python train.py --n_layer=9 --d_model=640 --n_head=10 --n_kv_head=10 --head_dim=64 --d_mlp=2560 --vocab_size=8078 --activation="gelu" --norm="layernorm" --norm_place="pre" --norm_eps=1e-05 --positions="rope" --rope_base=6960.0 --rope_fraction=0.25 --qk_norm=false --attn_scale=0.125 --bias="all" --tie_embeddings=false --parallel_block=true --init="trunc" --init_std_qkv=0.0268 --init_std_o=0.00631 --init_std_up=0.0268 --init_std_down=0.00631 --optimizer="muon_variant" --lr=0.0112 --lr_mult_qkv=0.4 --beta1=0.95 --lr_head=0.0235 --grad_clip=1.0 --warmup_steps=200 --schedule="cos" --final_lr_fraction=0.03 --batch_tokens=262144 --seq_len=1024 --doc_mask=true --train_tokens=1891000000 --steps=7214 --dataset="wikipedia_en"
Each number is 128 + 24 x the weight over its row's rms, rounded and kept within 0 to 255. Layers, rows and columns count from 0. Numbers have three digits each. The size before them is the row's rms in percent of the matrix's.

# layer 4 MLP up, 2560x640, rms 0.128, rows 696-706, columns 512-639
101:142160104130153155114121130143093165126115152092123117120130136162099106127112144144146130101142147149116115153107117133121104138136143147161126130133127171126138101170150119136130106162143161126139134101139120152134126118125120112145098150169157087143127183157140127115122119177107109102099105082120135147104165154131163056133127161165141153174127154160171115110123116120111119127114
101:139137125117116099119155150131128142155129123118129141117105130137126148158118167142124116128157068114149121176119159106117107160116139127158116083137120127084147113142129124137161116156104072118145090158169103168095109105100143140080131106118166118105120117139119141080112135088118115110087151121120112110134187150110168159171102115166133093099150138126123118149144138165116133111139
096:141154150118124145096130131094131118127127120084091128170152158127106145102111104128109115128109093130142107139148147128137154090106109136141153108122150174112158150104123115152136137143128141155079148105127121112124144124112129158141062133139126106114114120129105125148137135141122151129118154135105163104132134137141124131099166096156130151206129086114156137166127123153103163091095
107:129101099120115138087110133159124121134084144113126109118149123099101164147110119094128128121143119118066142082108094147143110084115133131128120159138147173154102137148123111122117123154100122148103120097152124145124109150158194111127138125113124140160124091091136137089125147122145141146127126115138119109160125145148121112178138129113122145111157125160087170128131117139131097113117
096:134113105193149110113133109099105191114120131132150111122122128136140108124133129106139175109118138131106127081126157123179113124123103158113120106121144099129097131110128111155116118147104079169175110116120119141138126168156142154096138123125129080110124141133170140107134123111156123155166094143137140123115107141107093143122126140128092123133116148102086112127174103110136108126134
105:116138119100107128132086122111164131153101084114177087124132120125095126140139153162101157135132099125125113134124124110160133168111094133133126133124133088125123169119071131155135170122153125155119130106137096129121142131126119133133160126101084101142104140140164141157118146147164150119127084141126174214140108158089130104161140183081138100071163116161133104142146116141161120122117
102:139096102130158139146106138124146112148137128117120137149114123147079117139165111111149111166167144157133131081118118101152117114145120101135140139105102110085150105109084072128127134107130146094142124123157103130119132123120111094133131158140100147095129134130100107134072129153155099130149148117131131107108142063157132115135177146128157124138128129100128122117129121121078129129084
102:132134149166157125127126160128112122128121129152125099130135172129140144116146098107107124111114133156088118126111149132126116139114116119171128111100149080103093125100116149118140138145122149094125105124128131095090120127124149163151107139109144161082112108093118151146155123115113202137152124156103121102165132141113144124100123144113086102124117129160155172143146124144127158100116
100:145098090110111103122124138129101152101140137120147131120127139115113148107127128151160107117108080133109162109180119141129108123111133136090160145130136081109147135121115098159106144163107118089148119176077161132126123150090101135123115104118110128121140138156150141151180158100116138148127150121114128126124183116129160125176135148135145130119140069102165162188174099121117161168148
097:134132102115092155156126111092122101137118083155160143104136104088111105097127106129108140115158111142117130143125135162141131171161142120162168053145124115104183108124130130169107144116174112120108125139149126153128170123115109124114131122162152121124120186100073104118096104101100113111098142136155105072153094124140130131133080139140160139128115112103065077124139135103136117126144
107:092166102136109119100122178141054105100124125103201113150143092170144114159139103066109098105119120188173142185132126106096136128109126126119082092136178122165122114191121114151155138119134176116129111128159114120086130104124094112127174134152109123124094127078115120102113151109102083170121106109158128129094114131122123103134124095126179144173123121135119146114137143085133134153122
# layer 4 MLP down (transposed), 2560x640, rms 0.0663, rows 696-706, columns 512-639
094:142112130090148085181155165123127132099142128137150122147120143067174141149161140148157148143124121110129129109133128136152129108133148111111078104115137138083123117104078138146163144160135118135109114131097131082099144101157121167115153140110066152114140126117134097145120107113146146153142175189132101133128114160143094161100128100106108131121141129096096138138141135144111119115094
102:114164091094142137173170152110095081128120128076109135152111116158098139121148055170099117124092134169131135130140145100124124116124103129172126129116125102148099123096120094111097122087123139100097133144101092107100143117070092088122097142141084100122117144082145127118084124119113130158132106166147112126155122112128123163122150183121125185129129152112131162129118086104097167164139
099:115105168148119123121105105143125155102136137139155140105152113112161088119101131137097164105113149175147149186124115126081155117123119148137108144167123109106120039113128116088074110107127127136125100142122131120149138139141130103134150109145101135089122172129140159132115102109126076129106096176142112142114098140129097107110106132120109137093140136149100132131159119164116114150146
111:119091130128137127153109126166102130130136114135158158141146091163096136086125155172127103176128138164147177150111092163099102147075174128126111115130147141085175113125158148138168142128154151151186111141101159080116113096158070145135158136059141119086143124119154092130101124108107097157156126078132119150126147155110103127118161129101141122112105172142115085155107147131110132114133
095:125108115092150095146111138143160068123133112148138169152130112107164145071110105157125121132120104142123161140156130113151172085143147124140142152173094190162158109109120142143105152122110111103074097150125128110124122121136149156143110122129121178143121146127109083084076130152138111150125161124110100129122118115138091114133116105156171107164141055107149141137138098148179127092083
110:134127158150113162105121146103100148161153168094100122126136185117153099086102127132117100141137119097093113151120100100137101133147173158125119145157121167164151100128154140140159132130111130177122150123159124120123167095091120111147157131095141115139147097105127110116128053087150117160159117092143118092121126122142134108111098140148101152118118151149114130124128223111131126118133
103:164155142118129092127147164159088161181122128123123086100107141132144057096159123118136121102147116149128112184133094143076125143101117119112111101127103114127156132145079138127130117149138134093128115102101118130122152140106114119114139125086136095084139134090119146117157120137111167103121115141119097152122120125137119126156064126165099160104099109106082088114100160145118152142118
103:066136112119134064148157123087154079121141132131136122111099170129112133155117120133131102091152138123109143118099070105146124090113112130093159098122097117160124111157149120142107098091131090079132145107151110121179118134161129145135097144129129142148098098160102136185127139133103164124128146116096116149149075126120113157120119132150070177139176135162092128116148102145120125124135
102:190146112064147164115132163096147141110144098121106149133121052122132127157126076147145169145158148157147109148146123123140132110147179159146134139134119166154116120128098081103098082101108154131122168061128080134134144178107109119094107110143172187120059161077130124146109112157142094107140107182125097153135152133111077110085129129092094126119128113099116124128102103101150101139157
093:146131145139168124148132144127154079106133152103109138191095149142129126137122155126150132124134134129129139157100110155149134071139126110132115119136156132110112153113152120105111108168139071114105172104116082081144102106138134140113125098126124128084134105146098123150153164131115091130104130136074157157097134131116094113133133085116093141135136129125132159137095122163122149136122
111:132108160104117143164121136127146129091160125159094083093156151159144104107152152088145131156139172115151137157155141137166116178122148143123100126126145157143122183190164135097110125125106147132139139154165131140153118147190076179126092123123132094113168137157129116127144137102089154121108135151074084090129154119161130117110106167145103133080169113117146142134114146146156117141125